{
  "n_layer": 16,
  "d_model": 512,
  "n_head": 8,
  "n_kv_head": 8,
  "head_dim": 64,
  "d_mlp": 1344,
  "vocab_size": 50257,
  "activation": "swiglu",
  "norm": "rmsnorm",
  "norm_place": "pre",
  "norm_eps": 1e-06,
  "positions": "rope",
  "rope_base": 10000.0,
  "rope_fraction": 1.0,
  "qk_norm": false,
  "attn_scale": 0.125,
  "bias": "none",
  "tie_embeddings": false,
  "parallel_block": false,
  "init": "uniform",
  "init_std_qkv": 0.0267,
  "init_std_o": 0.0267,
  "init_std_up": 0.0267,
  "init_std_down": 0.0,
  "optimizer": "adamw",
  "lr": 0.000661,
  "beta1": 0.9,
  "beta2": 0.98,
  "weight_decay": 0.27,
  "lr_head": 0.0045,
  "grad_clip": 0.5,
  "warmup_steps": 361,
  "schedule": "wsd",
  "decay_fraction": 0.643,
  "decay_shape": "linear",
  "final_lr_fraction": 0.1,
  "batch_tokens": 65536,
  "seq_len": 1024,
  "doc_mask": true,
  "train_tokens": 604500000,
  "steps": 9224,
  "dataset": "wikipedia_en"
}
Each number is 128 + 32 x the weight over the matrix's rms, rounded and kept within 0 to 255. Layers, rows and columns count from 0.

# layer 12 attention value, 512x512, rms 0.0364, rows 0-104, columns 256-319
[[179 110 131 138 124 141  87 208 125 139  46 186 132 158 131  99 229 122 132 107 100 120 123 116 158 113 115 181 115 130  69 133 112 123 140 112 140 115 104 109 141 145 163 156  91 155  99 137 123 158 105 214  69 140 144  73  83 117 123 100 121 158 107 154]
 [121  86  94  96 109  89  93 183  37 131 120 187  41 101 114 112 167 169 135 113 148 107 165 119 148  92 137 110 115 172 214 147  91 112 147 140 145 165 154 135 117 131  94 166 139 120 145 122  79 115 167 132  88 114 140 195 158 168 178 130 117 175 185 108]
 [137 136 130  76 162 187 148  82 151 118 168 144 176 102 112 145 127 113 174  82 118 106 145 115 122 130  55 159 161 103  98 135 144 150 123 189 150 101 143 145 118 120 184  61  88  95 108 115 102 130  84  96 120 138 180  52 174 127 125  80  83 139 134 141]
 [ 75  88 148 158 111  72 142 109 129  85 116 184 117 117 170 165 153 143 137 152 232 103  79 117 128  94 112  81 105 133  97 190  67 110 133  52 132 149 118 165 139 165 147 137 168  20 172  39  95 132 143 134 151 114  42 142 140 123 155 131 142 114 155 157]
 [144 111 103  85  87 131 132 138 154 149 167 100 128 135 118  99  89  94 120  93 134 155  90 144 131 144 160  97  98 137  82 130 166  87 101 155 150 161  97 126 135  85 175 195 124 115 143 157 124 107 205 150 145 115 133 159 115 133 156  69 106 109 121 142]
 [148 162  91 132 138 216 119  99 189 148 141 155  98 145 137 116  95 126 149 166 124 183 156 145 154 132 152 171  95 131 111 179  89 150 189 147 132 173 141  94 125 163 109 163 117 136 169 103 142 141 146 114 122 142 109 127 225  89 111 116 134 112 154 122]
 [143  78 101 187 102  64 118 104 125 161  77 165 111 112 129 121 210  94  83 102 133 120 136 191 148 125 123  80  92 108 123  73 124 131 162 193 125 147  98  95  77 154 134 108 111 160 126 160 131 160  78 110 154  97  97  84 119 123 107 142  90 102 113 159]
 [129 140 132 141 130 132 109  66 184 116 150 119  82 131  94 153 128 131 123 108 143  86 182 134 133 146 182 103 106 112 121 218 145 105 179 149 175 149  92 133 162 143 111 117 133 167 119 149  65 127 168 122 217 102  78 172 135 125 148  91  69 155 199 152]
 [122 153 101 121  82 114 133  94 135 145 157 107 135  86  72  99 133 130  90 112  73 149 197 109 130 131 130   2 118 155  99 130 115 145 115 114 126 122 188 107 111 130 122 133 143 185 128 143 115 134 175 148 124 162  97 107 139 143  96 132 146 139 194  71]
 [ 74 178 133 159 144 161 149 172 105 129 112  57 140 118 169 187 131 110 113 219 156 142 120  90 117 121 110  92 187 135 170 145 147 108  89 150 136 109 121 111 127 140  88 105 147 178 113 179 138 142 204 130 155 186  98  98 171 112 148 105 139 162 158 119]
 [ 77 120 114 143 176 140 124 154 180  57 134 112 128 142 152 115 175 105 102  96 115 127 201 153 103 153 152 123 109  34 127 149  58 167 127 115 101 164  65 116 133 159  53 106 123  84 124 133 144 126  71 130  95  59 130 115 128 116 167 113 135  57  96 147]
 [133  37  73 148 166 140 105 134 136 126  90 155 118 157 175 124 154 161 113  65 190 118 219 126  93 160 136 132  71 101 128  72 158 139 124 154 121 158 134 150 155 119 163 129 139 157  98 114  83 131 161 130  96 135 163 192 148 159 128 111  97  81 112 156]
 [148 118 117  42 136 115 162 202  93  83 157 124 153 123 142 134  74 174 151 112  97 128 176 102  87 140 172 187 129 118 176 123  91  46 105  73 106  91 133 141 118 116 114 196 188 149 130 165 114 117 186 127 103 140  67 202  97 182 141 135 108 167 175 137]
 [160 105 194  91 128  62  97 105 137 126  86  55 110  94 143 104 112 130 109 113  68 132 141 148 124  99 174 136  93 156 139 111 148 116 156 165 132 101 140 140 152 128 193 127  81 203 132 172  73 107 105  66  92 121 124 161 132 111 165 151 163 145  91  70]
 [ 66 117  88 156  95  99 163 141 121 140 114 186 134 154 124 158 189 180 108 129  53 146 121 213 163 125 142 131 154 109 107  86  96 105 139 104  86 143 121 143 132 110  88 167 105 128 154 165 168 117 155 161  94 138  91  89  74 124 163 150 169 112 168 134]
 [161  90  91 131 148  76  96 102 192 107 173 185 129 127  55 161 123 143 126 110 125 126 106 151  77 129 156  90 107 132 114  98 106 141 158 166 134 149 192 137 158 122 112 135 127  83 149 130 142  98  66 109 144 131 134 181  67 159 167  62 128  59 106 119]
 [146 150 137  86  66 106 161 116  71 103 171 172 128 130 146 185  88  98 115 127  87 156  66  90 122  87 159 193 184 170 167 127 146 162 198 178 167  97 138 126  99 130 146 123 163 132 127 213 151 119 139 129 173 145 124 177 148 113 144  86 127  71  88 186]
 [ 84 173 142 134  91  73  78 137 123  77  88 123  57  97 157 155 147 100 117 198 168 185 119 136  86 115 173 165 101 146 109 128 181 119 144 156 120 109 145 140 114 101 136 159 120 163  97 109 106 123 167 158 154 143 101  76 104 105 203 101 155 116 123  80]
 [148 128 180 144 149 167 172 168 206 149 103 128 135 133 116  64 144 127 140 159 161 123 105 164 139 172 148 169 117 155 186 129 144 184 132  99  79 109  53 151 166 157 104  94 193 111 115 102  95 134 148  80 176 143 130  98 122 115 123 141 125 145 123 126]
 [211  86 121 130 110  62  79  93 184  85  97  92 130 116 123 160  58 141 134 201 139 127 149 193 134 145 176 125 118 157 162 126 106 100 151 161 173  93 107 130 110 110  91 129 110  91 139 118 122 109 189 131 152  96 120 101 154 137 149 110 135 143 148 170]
 [116 131 105 137 152 144 139 144 115 152  46 210 118 139 123  48 154 106 162 111  46  78 146 147 132 129 155 150 160 105  87  62 157 132  92 163 186  83 110 136 130 137 130 109  83 114 169 156 116 134  96  82  88 137  87 166 120 144 134 127 125 129 129 125]
 [ 98 105 143 153 204 127 197 144  95 125  79 106 161 118 200 135 137  74 157 112 151 153 143  96  89 125 155 131 139 127 128 171 111 158 144 155 150 117 117  98 136 133 197 153 128 111 159 180 158 128  79 111 127 121  78 167 105 151 165 206 168  91 120 125]
 [153 141 131 122  67 127 165 178 118  84  59 169 137 124 126 144 145 137 154 114 131 113 127 146 109  82  90 101 168 127 126  30 158 148 142 108 130 126 143 157 142 135 122 144 119 192  81 128  97 130 160 180 164 137 128 159 136 127 187 128 144  75 215 102]
 [ 55 126 132 122 102 126 119 187 144  89 128 154 103  95 172  99  98 188 150  85  77 122 178 129 142 152 113 197 107 124 126  81 125 132 153 174 115 141 105 118 136 163 159 143 131  81  94  91 118 134 190  96 124 104 154 132 102 107 176 195  90 137 121  99]
 [140 103 133 141 120 130  79 194 132 129 130  59 129 116 129  92  64  97 154 183 124  93 126 114 193 105 157 121 125 129 185 133 117  87  56  96 123 124 184 135 146 124 166 118 167 149 127 110 102 130 135 133 141 124 133 119 143 177 143  90 124 123 127 150]
 [180 127 139 120  96 111 123 181 125 116 155 136  91  86 147 187 196 139 131  94  80 144 204 104 117  80 117 134 113 151 134 136 101 116 112 121 143  78 179 107 121 111 136 105 154 171 149 135 148 152 202  67 144  86 125 135  91 124 161 131 199 179 179  88]
 [170 106 157 169 105  76 138  45 121 135 183 159  90 109 124  99 158 146 146  66 168 111 108 123  75 137 156 124  85 199 141  45 107 132 140 129 168 144  89  78 121  86 117  82  86  77 150  68 120 144 162 134 136 171 105 103 109 102 143 110 125 128  72 173]
 [ 80 134 149 106 142 123 122 104 118  98 131 124 131 122 106  68  94 125 157  66 157 144 146 192  99  65 185 172  94  95  88 103 114 107  91 139 143 160 171 109 138 136  68 197  72  88 112 171  76 154 165  87 144 128  85 141 164 102 100 151 146 182 136  97]
 [ 86 156 126 179 146 199 151 133 185 162 139  91 130 155 174  99  47 141 107 130 109 149  66  86 107  72 142 127 102 130  49 104 161 200 150 100 136 148 199 109 141  99 165 140  87 118 174 144 116 140 106  69 161 136 134 132  82  86 134 112 184 152 118 141]
 [156 129 129 123  92 136 135 175 137 142 117 124 147 133 175  33 100 153  88  63 175  97 143 120 134 103  67 152 103 113 136 128  72 128  47 100 154 143 107 155 129 104 164 123 171 119 166 123  87 120 200 112 151 101 124  89 136 141  87 102 116 103 133 163]
 [129 142  89 133 163  90 150 171  88 142 119  94 149 140 166 146 149 148 132 135 103 129 105 108 126  94 147  80 183 134 134  87  88 162 112 136 113  40 116 151 145 104 220 138 124 149 171  79  76 122 136  84 119 181 192  85 154 115 142 144 198 171 130  95]
 [ 95 103 107 138  86  75  49 120 110 119 131 155 128 116 117 150 168 195 165 189 149 153  97 145 144 134 104  86  60 110 212 126  48 163 126 137 107 115 165 147 165 137 150 120 157  16 134 120 168 123  51 193 183  86 123 123 119 142 138 154 156  56 137 133]
 [143 124 133 115 134 130 131 157  86 139 135  89 121  99 107 202 115 141 125 138 156 136 149 137 140 139  91 112  84 149 131 142  96 158  97 104 107  71 174 132 125  91 122 139 166 171 124  93  86 148 127  74 128 117 176 141 154 139 141 125 166 160 171 144]
 [121  89 125 161 107 184 200 125 188 115 126 184 130 152 136 115 158 129  83  89 131 145  53 173 118 181 164 196 130  88 125 191 164 163 172 145 131 191 112 139 124 149 134 114 170 129 165  87 151 101  95 125 163 168 150 119 128 147 135 172  93 112 188 138]
 [ 72  99  93 106 204 135 106 120 142  82 139 205  90 154  89 168 153 123 140 103 110 134 184 168 145 150 114 134  88 199  98 220  53 167 128 142 135 134 127 119 111 122  94  76 149 129 114 106 120 139 158 118 152 145 157  73 184  71 114 107 220 147 101 184]
 [114 124 181 129  63  78 135 140  95 107 161 167 126 117  87 110 184 159 127 129 137 187 111 101 137 116 191  70 102 138 128 106 161 160 145 137 178 120 164 111 109  85 146 159 117 132 163  97  84 163 101 109 141 120  81  83  72 139 204 152 102 118 146 131]
 [153 103 131 151 156 200 210 141  69 169 151  86 119 128 139 188 124 120 168  83  54 111 166 124 100 162 156  84 122 153 161 190  93 209 225  88 135  84 136 143 131 110  91 103 118 118 120 142  92 118  47 132 178 186  57 121 158 128 119 131 109  77 161 127]
 [152 104  82 193 121 120  76 145 115 151 195 141 122 123 143  95  78 173 149 126  34 108 129 125 159  95 141 145 129 134 150 167  97 175 118 127 170 146 166 119 141 116  86  98  70  74 110 131  72 114 148 123 164  99 155 135 126 148  80 177 110 119 128 157]
 [143 129  98 123 151  50  91  79  93 117 116 104 109  97 167 132  69  73 119 164 185  80 105  75 119 117 115 146 139 206 174  49 157  60 166 131 100  78 182 130 151 116 125 135 139  52 165 166  88 154 151 114 173 136 110 129 135 128 149  95 140 114 167 120]
 [ 78 117 131 112 183 112  94 156 140 113 179 167  76 116 100 183 103 107 120  59  87 121 110  91  89  93 165  96 125 121 152 147 125 144 164 115 145 126  88 109 156 123 134  69 136  92 113 116 158 115  95 148  94 105 181 149 158 138 129 138 143  94 121 163]
 [128 149 126 133  96 147 152  50  57 131 153  84 148 144 126  82 160 100 149 148  84 115 115 145  98 145  95 152 138 154 154 161 110 168  75 167 130 132 126 131 146 129 141  64 110  61  80 160 128 126 169  76 152 149 107 117 116 113 120 119 137 221 128  88]
 [135 105 130  83 151 181 117 154 100  92 120 164 100 136 100  99 118 129 141 116 130 152 113 164 142  81 188 135  97 129 136 156 162 134 150 139 146 145 122 133 143  84 109 126  73 169 176  60 108 157  83 137 166 120 147 114 125 106 103 208  92 111  96 153]
 [184 167 102 149 157 111 142 141 129 190 159 177 119 146  85 125 117 143 148  73 154 139  75 124  64 134 153 165 160 120  97 141 117 123 134  89 134 128 108 102  96 142 172 126 164 111 166 176 150 129 115 126 161 170 151 170 124 153 190 160 119  47 148 122]
 [171 197  99 118 182 165  91 162 149 155 136 114 107 123 108 137  74 123 125 108 113 148 173  62 117 126 124 121 117  93 142 119  67 130 146 184 111 123 123  70 113 139 112 115 135 211 134 106 144 143 128 152 146  99 146 158 155 115 164 224 155 125  73 114]
 [ 87 166 149 146  90  57 168 175 119 132 145 164 178 137 127 153 107 160 144 142 141 176  85 107 105  75 132 169 181 123 106 132 151 131 117 134 142  93 129 101 142  61 166 164 126  43 152 136 129  99 143 154  92 101 126 153 160 160 172 108 124 173 159  63]
 [135 140 129 128  97 110 140 127 120 131 110  85 127 118 108 163 112 101 108 177 139  75 120  88  94  93 154  92 166 174 153  79 175 154  93 196 107 155 121  63 113 156  95 152 121 159 115 114  83 143 101 112 175  82 103 121  98 165 190 156 108 109 107 126]
 [ 99 138 163  93 156  67 179 100 120 133 106 141 145 137 115  90 124  85 141 130 110 128  67 176 134 120 162 169  69 147 121 120 142 112  21 174  86 216 116 143 119 163 122 131  83  81 102  54 135 110 108 145 187 145 110 148 133  92  85  99 114  89 131 129]
 [146  96 105  94  93  81 172 167 145  96 133  86 146 115 105 119  84  82 105 107 112 126 126 136  72 111 129 161 147  79 138 114 108 151 131 157 111 188  80 132 123  92 122 141 162 126 103 128 139 124 182  99  96 118 176 129  83 152 151 130 128  97  70 135]
 [187 145 164 161 134 108  98 115  84 115 147 106 102 148 110  55 124  66 204  71  94  82 110 115  79 119 120  88 128 134 160 141 148 118 103 157  78 129 101 106 139  91 114 109 102  75 124 145 167 111 134 133 131 169 146 108 129 114 177 147 140 160  13 155]
 [ 87 125 130 110 132  68 142 187 143 169 158  85 148 183 121 116  70 139 104  57  63 112 127 168 133  92 145 180  91 130 168 162 138  87 175 142 124 182  92 110 127 129 124 106 106 138 109 184 176 150 172 147 137 129 162  81 132 110  61  82  75 153 128 133]
 [135 128  95 172 128 153 138 151 122 134 186 150 150 119 124 164 114 111 131 148 134  69 117 112 117 118 129 196 110  77 156 128 103 103  96 109 128  87 132 118 160 137 106 166  88 143 117 138  94 106 121  90 171  99  89 169 104 127 118 125 169 124 100 120]
 [165 127  82 103  83 140 137 134 116 156  97 197  52 112 151 118 181  80 109 181 180 138  87  84 117  74 122 236 159 161 169 118 160  67  99  86 120 136 130  99 100 160 140 136  89 133  73 151 170 134  89  90 110 151 133 128 128 177 162 117 126  76  88 110]
 [ 95 104 128  66 105 129 143 125 190 143 135 122 135 108 135 152 141 110 108 190 123 123 116 163 116 104  94  57 116 125  75 160  95 122  82 157  95 127 102 119 169 150 189 127 148 130 104 149  74 142  87  89 127 144 125 123 179 119  83  84 136 183 160 146]
 [119 113 141 151 133  96 112 135 202 151 211  60 169 119 139  99 116 154 146 183 153  96 100 145 110 153 179 112  95 174 173 124 145 117 163  86 166 157  89 132 151  76  50 143 133 122 131 139 113 123 157 201 112 125 123  73 158 174 110 127 128 155  83 113]
 [149 144  89 113  98 182  94 194 132 116 148 136 135 138 118  95  69 102 108 121 195 165  63 200  84 210 159  77 158 126  99  95 128  73  62 177 127 114 144  97 144 152  62 113 115 158 146  92  78 133 153  99 133 170 114 149  62 114 146  73 133 119 196 123]
 [132 122 104  81  39 123 135 113 196 111 101 197 104 128 150 137 137 162  97 128 123 116 213 187 147 144 132 199 135  87 169 141 158 161 134 108 128 165 132 127  78 132  25 102 141 158 145  82 153 158 138 122 156 120  95 132 144 119 102  67  49  95 124 110]
 [ 92 113 137 140 155 143  78 143 140  92 159 124 103 130 142 184 200 123 143 129 106  93 188  87 131  91 137  63 160 122 166  79  59 110  98 178 146 103 232  73  78 113  90 122 157 134 115 151  59 141 112 124 150 121 206 172 131  97 216 113 149 166 105 136]
 [157 131 216 139 169  65 130 187 110  72 154 133 101 115 115 124  92 143  84 156 192 135 129 145  99 129  96 166  91 166 123 160 149 144  85 178 101  96  73 123  61 183 125 124 106 101 158  93 115 126  75 129 165 141  93 157  89  92 167 122 173  89 243 109]
 [104 112 101 120 114 114 107 107 138 116 118 123  59 130  95 157 171 146 127 145 128 115 122 165 139 124 119 169 119 152 156 130 120 143 163 153 104 175 221  72 102  78 112  95 102 169 148  95 127 129 139 148 211 157 166  81 135 136 134 158 115 130 163 129]
 [141 147 184 145  88  95 109 144 118 114 136 116 154 111 120  90 144 109 146 186 152 145 118 110 108 128 212 103 122 167 117 134  97 110 137 144 131 127 131  89 163 150 236 152 167 131 105 125 144  89  59 112 167 139 163 147 124 134 126 141 128  94 164  50]
 [115 139 113 150 132  80 147 138  95 123 164 147 108 103 168  78 146 181 107 114 178 145 153 168 104 101 106 114 148 112 106 145 127 168 105 170 141 147 143 117 120 135 157 115 137 179 108  85  80 123  58  76 134 160 158 137 121 140 162 131 174 164 133  86]
 [119 134 160 140 140 117 231  88 162 147  93 139 130  98 166 134 147 149 157  72  93 113  64 140 135 120 137 249 111 128 100 115 175 190 162 147  96 141 153 164  70 131  92 132 131 192 129 130 110 102  66 135 118 155 173  90  94 135 141 132 242 158 169 169]
 [145 119 137 152 149  66 138 183 148  96 108 125  81 156 106 193 170 102 111 140 101 102 153 122  68  87 177 168 124 157 105 147 115 132 149 102 120 118  68 156 152 126 129  65 103  85 146 151 182 142 169 121 157 182 120 111 104 149  91 139 159 103 169 127]
 [146 118  59 116  85 160 154 129  89 153 116 151 108 107 112 225 111 117 140 160  88 117 142 110 130 147 179 138 142  90 118  82 106 190 155 131 114 114 117 156 130 140 100 159 146  63  81 164 155 153 150 146 145 124 180 226 139 144  84 115 153 165 177 178]
 [146 122 130 134 111 181 182 160 147 109  80 121 166 161 166 160 118  84  93  91 117 169 107 122 167 119  78 201 115 177 119  72 106 118 119  97 113 115  92 111  59 190 118 158 119 215 120 129  64 157 111 129 170 117 210 105  78 187 192 118 100 161 126 131]
 [100  86 127 181 172  55  67 105 106  98 145 232  78 188  94 105  99  79 200 160 200 127 148 124 197 130 160  50 143 188 150  88 195 106 183  97 114 135 157 124 151  86 204 136 148  94 174 250 167 117 153  88  59 170  86 108 131 152 105  87 152  79 178 122]
 [130 150 138 219 115 100 115 130 144 158 103 199 100 122  97 100 158 145 168 202 139 108 159 107 140 160 116 123 142  90 111 217 134 174 177  88  71 145 139 174 124 187 107 120 223 114  90 123 109 134  90 158  78 121 105 161 178 193 163  39 239 127 131  76]
 [121 156 124  99 129 105  79 145 116 144 175  72 177 116 114 119 172 119 183 124 149 138 115 156  84  62  89  84  91  52 207 181 135  93 133 123  76 112 173  70 170 167 152 141 157 100 144 157  96 157 169 114 167 200  97 149  60 133 109 119 192 114 116  60]
 [ 72 137 138 119 206 148 125  63 255 147 118  49 163 148 130  91  45  88 111 174 153 159 189 135 131 191 142  79 116 160  81 135 211 107  99 154  31 122 177  48 127 172 151  74 183 128 103 128 141 146 111  48 210 180  42 145 107 140 144 116  74 175 189 168]
 [101 105  99  72 127 158  44 171 240  90 142 115 134 155  62  82 135 116 160  73  34 112 100 187  77 134 150 110  66  74  55 146 116  58 137  46 120 206 170 127 127 114  84  82 124 129 125 125 135 105  97  88  78  88 103 111  80  78 155 180 115 159 110 129]
 [ 87 115 125 144 126 140 142 165 152 112 129  51 140 159 158 105 163 206  85 143 111 140  88 169 179 173 105 179 127 117 114  59 175  48 136 127  87 145  95 188  87 134  86 160 139 108 108 116 129 176 127 146 221 109 130  96  84 153 231 138 166  57 196 216]
 [132 131 200  53  95 154 167 241 115 111  28 120  46 115 165 177 109 143 141 153  66 123  95 144 101 137 116 175 181 107 229  96 160 185 109 206 155 121 217 154 198 167  74  85 108 156 135 132  95 144  70  88 163  95 136 100 116  83 205 169 149 151 134 123]
 [136 136  70 156 122 105 122 122 120  72 117  98 106 106 153  93 161 128 116 134 101  86 170 154  84 103 104 144 146 141 132  85 165 134 153 145 141 115 177 108  75 120 114 184 138 101 105 129 129 139 160 157 135 116 184 118 153 110 232 123 188 159 103  97]
 [ 75  68 113 255   0 148 143  98 145 109  99 159 107 109 112 132 124 162  81 117 127 102 112 173  50 127  88 109  89 122 109 119 127 200  61 146 118 146 196  56 102  99  86  99  79 160 173 134 136 143 119 118  75 126  53  69 100 145 125 131  82 163 184 131]
 [170 157 184 133 133 150  75 113  69 175 118  74 180 137  72 154  81 160 140 132 195  96 110 128 108 123  93  79 198 136 119 138  96  68 125  99 113 127 135 165 112 162 175 146 111 102 126  79 144 162 104  81 106  77  91 201 140 168  58 117 137 193 251 131]
 [188 137 138 106 131 122  81 199 103 134 133 126  81  94 134  74 154  49 108 119 127 188 150 145  73  88  99 119  80 130 151 132 104 133 110 167 114 153 119  78 128 147  79 110 144 169 114 112 161 160 142  67 108 128 127  78 151 142 141  60  95 155  67  71]
 [195 101 166 190  69 117 172 101 136 149 179 123 101 125 134 168  15 171 176  62 100 152 124  30 137 104 191  46 139 168 159 107 109 157 143 147 138 132  84 179  67 119 167 124 163 102 133 141 100 116 171 162 156  99 113 216  90 161 149 155 100 106 173 131]
 [ 54  92 137  83 144  97 165 110  67 152 216  60  90 132 131 144  45 171 134 109 178  60 116 111 185 103 155 130 134  75  93 156 176 102 152 226 114 161 106  84 132 159 124  80 106 198 124 132  70 157 144 154 105 132  69  52 156 158  73 125 123 157  55 125]
 [114 104 141  96 202  52 133 189 149 142  54 149 145 171 103 177 133  86 131 123 155 174 128 130 150 116  99 165 132  69 143  91 187 210 131 176 118 112 134 111 134 190 172 155 126 112 163 117 190 105 171 127 172  89 112 158 117 127  73  83 147 165  61  92]
 [ 17 104 100  85 165  80  99 132  82 109 113  50 125 139 139 179 143 167 158 107 160 166 142  85  97 173 120  98 115 146 144 126 174 140  80  89  71  75 213  88 184 159 107 137 136  88 103 122  76 112 161 167 228 103 164 179 129 175 153 164 109 129 122 121]
 [ 96 100 168 150  97 144 123  97  66 108 173 136 163 160  64  93 110 173 133 122 195 117 157 102 181 165  82 154 131 144 130 104 143 124 123 140 130 176 117 157 122 165 115  81 195 151 132 100  92 146 152 137 132 109 169 125 112 144 131 129  82 184  99  86]
 [122  90 126 142 132 146  97 154 201 116 174 117 124 118 136 105 160 133 130 114 169  83 203  90 127 124 123 119  87  70  64 141  75 168 123  69  62 210 103 114  72 164 107  56  72  65 183  99 129 154 117 146 125 124  29 139 158 112  96 126 146  82  14 132]
 [ 81  98 107  75 191 150  95  60 167 110  63 112 158 111 131 120 130  79 110 178  84 131  86 133  80 142 152 106  97  83  41 150 155 162 138 108  65  95 139 164  42 115 109 120 126 107 146 147 139 156 143  82 112 112 124 112 132  38  89 127  80 161  72  43]
 [118 122 121 189 137 184 139 163 148 126  98 164  50 119 141  71 187 131 117  44 124 140 154 105 159 115 141 100 152 143  34 114 174  97 162 161  55  75 147 125 119  70  74 106 154 104 164 166 146 118 141  87 122 100 107 138 152 115 220 152 130 115 129 130]
 [216 182  97 114  84  66  42 202 112 155  94 151 118 119  49 181 169 116  89 147 142 121 154  98 186  89  73  77 133 129 132  79 162 108 139 160  75 129  84 150 153 147 126 168 123 125 143 143 142 125 124 116 138 123 168 105  78 147 217  84 111 178  82 146]
 [148 131 135  92 119 146  86  51  95 116 103 100 135  93 141  41  70 157  94 134 151 115 103  78 162 174  61 209 195  92 206  86 129 134 219 105  67  93 131 106  94 146  53 116 143  30 123 122 166 130 152 146  48 149  70 108  72 124 224 152  93  76 112 134]
 [177 126 162 121 133 123 127  71  95 170 163 124 101 134 149 157 167 103 169  53 148 132 129 166 143  76 149 133 141 162  73 134  47  82 151 193 225 160 103 190 127 138 103 142 138  46 147 197  99 112 117 136 116  76  66 136 161 132 107 103 181 120  29  93]
 [214 155 126  75 127 200 169  11 141  87 180 101 109 104 109 118 141 119 102 202 110  62 130 140  89 127 167 165 115  93 161 171  69  15 141 108 102  89 195 105  53 119  52 103 147  47 156 105  67 149 148 139  60 138 126  71 125 131 124 179 164 157  60 218]
 [104  62 144 121   0  83 103 106 155 126 198 150 134 103  80 182  99 128 105 156 221 101 159  86 106  94 164 153 167  90  85 100 210 158 163  83 107 159 122  92  87 138 124 120  84 156 131 152 127 120  79 114  81 116 137 127 165  33 137 121 164 207 154 127]
 [124 119 190  78 126 138 106 242 127 152 101 156 221 152  91  64  72 121  77  72 117 115 109 131 126 105 173 147  81 152 148 180 141 155 105 165 144 136 124 101 209 189 107  96 145 123 174  91 146 175 142 139 167 122 134 152  62 173 153 152  44  68 195 101]
 [ 85 140  99 149 113 231  97  89 125  72 152 111 204 106  93 160 150 126 121 128 158 138 145 177 171 134 118 118 103  66 108 128 128 115 122 176  98 159 127 131 125 133  59 161 114 166 128 140 145  74 139 132 128  92 165 139  77  70  85  91 104  96  59  69]
 [ 89  91  87  97 141 160 102 116 101 120 113  94 139 165 102  80 185 117 130  96  96  86  37 170 150 208 107 151  94 108 117 141 213 119 198 149 146  61 141 121 103  61 189 104 147  41 151 161 162 136 142 142 230 179  78  46 193 131  91 133 104 134 135 142]
 [135 141 141 128 116  37 101 134 188 181 102 123   3 155 162 181  90 115 111 218  93 119 166 139 196 106 142 110  78 155  77  95 116 120 119  79 167  82  78 136  96 136 145 106 153 116 184 121 120 113 165 163 162  61 104 103  95  82  71 109 117 205 141 180]
 [200 163  71  70 138 103 173 116 176 106 118  38 181 118  81 173 179 125 159 129  84 150 152 120 114 107  98  57  95  72 162 177 189 166 127 125 104 108  93 147 106 181 104 130 114 137 119 139 201 141 140 105 103 131 106 122  75 111 100 116 130 153  67 141]
 [158 192 112 170 195 221 139  93 117 111 153 106 139 156  86 201 114 197 124 174 140 124 186 125 112 143 190 107 161  90 120 121  91  57 113  58 122 118 162 128 156  61 164 176 107 151 152  88 165 109 171 166  76 114 147  68  86 115 162 163 112 128 255 143]
 [116 150 107 113 175 120 154 102 119 134 140  96  84 135  89 126 117 165 169 171 105 110  58 139  56 107 183 162 122 102  94  92 106  76  49 177  79 135 175 127  97 135  85 152  95 204 153 182 113 134 172 141  71 166 108 151 194 176  72 158 141 179 153 129]
 [105 161 211 178  99 129  77  59 120 154 124 170 139 154 159  65  89 113  89 228 153  84 146 156 111  95 166  81 132 161  66 172  96 222 110 160 153  57 152 175 155 147  84  85 147 216  92 121 109 130 136 141 158 125  90 139 179  93 212 129 100 163  66 189]
 [187 117  98 219 135 145  99 105 204 187 179 197 150  91  66 177 165  55 166 118 132 155 164 139 125 127  95 175 201 102 103 116 189 126 153 118  72 235 121  56 115 141 170 146 141 104  76  89 131  86 110 121 173 123 138 166 105 136  67  59  80 208 114 157]
 [161 135 125 163 105 152 172 144 121 111 109 152 162 108 166 150 105  81 157 101 175 140 144 124 139 107  70 250 169 145 123  48 147 119 179 176  55 133 150 173 135 105 110 144 104  58 179 173 153 127 124 116  61 128 135 135 154  85 101  61 119 180 144 137]
 [ 76 137  97  83 125 130 133  48  70 135  78 136  90 129 189 157 182 122 122 151 168 123 132 168 117 123 116 153 125 129 128  66 147 188 164 147 141  91 135 105 109 148 170 200 108 155  97 133  94 115 210 173 172 107 111 156 161 104 116 121 240 214 138  68]
 [174 202 161  32 126 179 113 120 164 168 116  92  63 125 159  51  99 151 125 174 154  70  89 162 143 106  82  80  89  88  41 174 161 127 150 174 163 147 122 159 152  76 197 105 102 135 142  95 108 117 198 166 182 107 150 109 110 172 128  50 123 110 155 144]
 [168 163 171  90 121 149 178 123  78 160 183 135 151 142 145 151 203 143 143 137 188 179 134  90 130 146 116 120 164  87  81 149  77 160 176 203  99 100 100 156  99 179 149 101 200 114 139 127 125 152 147 104 155 101 130 157 112  84 123 168 187 113 124 143]
 [101  83 162 166 172  90 184  62 130  90 165 119 163 145 122 134 146 184  74 111  86 137 140 130 175  81 165  37  95 160 116 128 138 110 126 167 189 125 117 131 164 126 149 139  42 103 107 149 140 111 166 147  95  96  77  71 100 128 121 100 125 130 149 118]
 [ 74  88 144  56 128 144  94 136 144 102  91 116 166 166 200  67 188  87 123 120 135 107 115 191 203 183 116 127 154  93 170 201 104 110  98  91 139 141  89 163  96 156 171 157 173 138 119  65 122 120 197  73 116 216 153 120 164 166 183 103 111 133  87 156]
 [ 47  79  75 187 138 112 141  56 130 108 145 137 120 147 150 161  75  93 149 157 195 139 179  94 134  82 108 146 177 203  99 122 142 123 156 145  88 173 172 158 143 123 123 100  43  21  98 137 197 164 120  61 111 129  83 150 134 171  95 164 110 124  77 149]]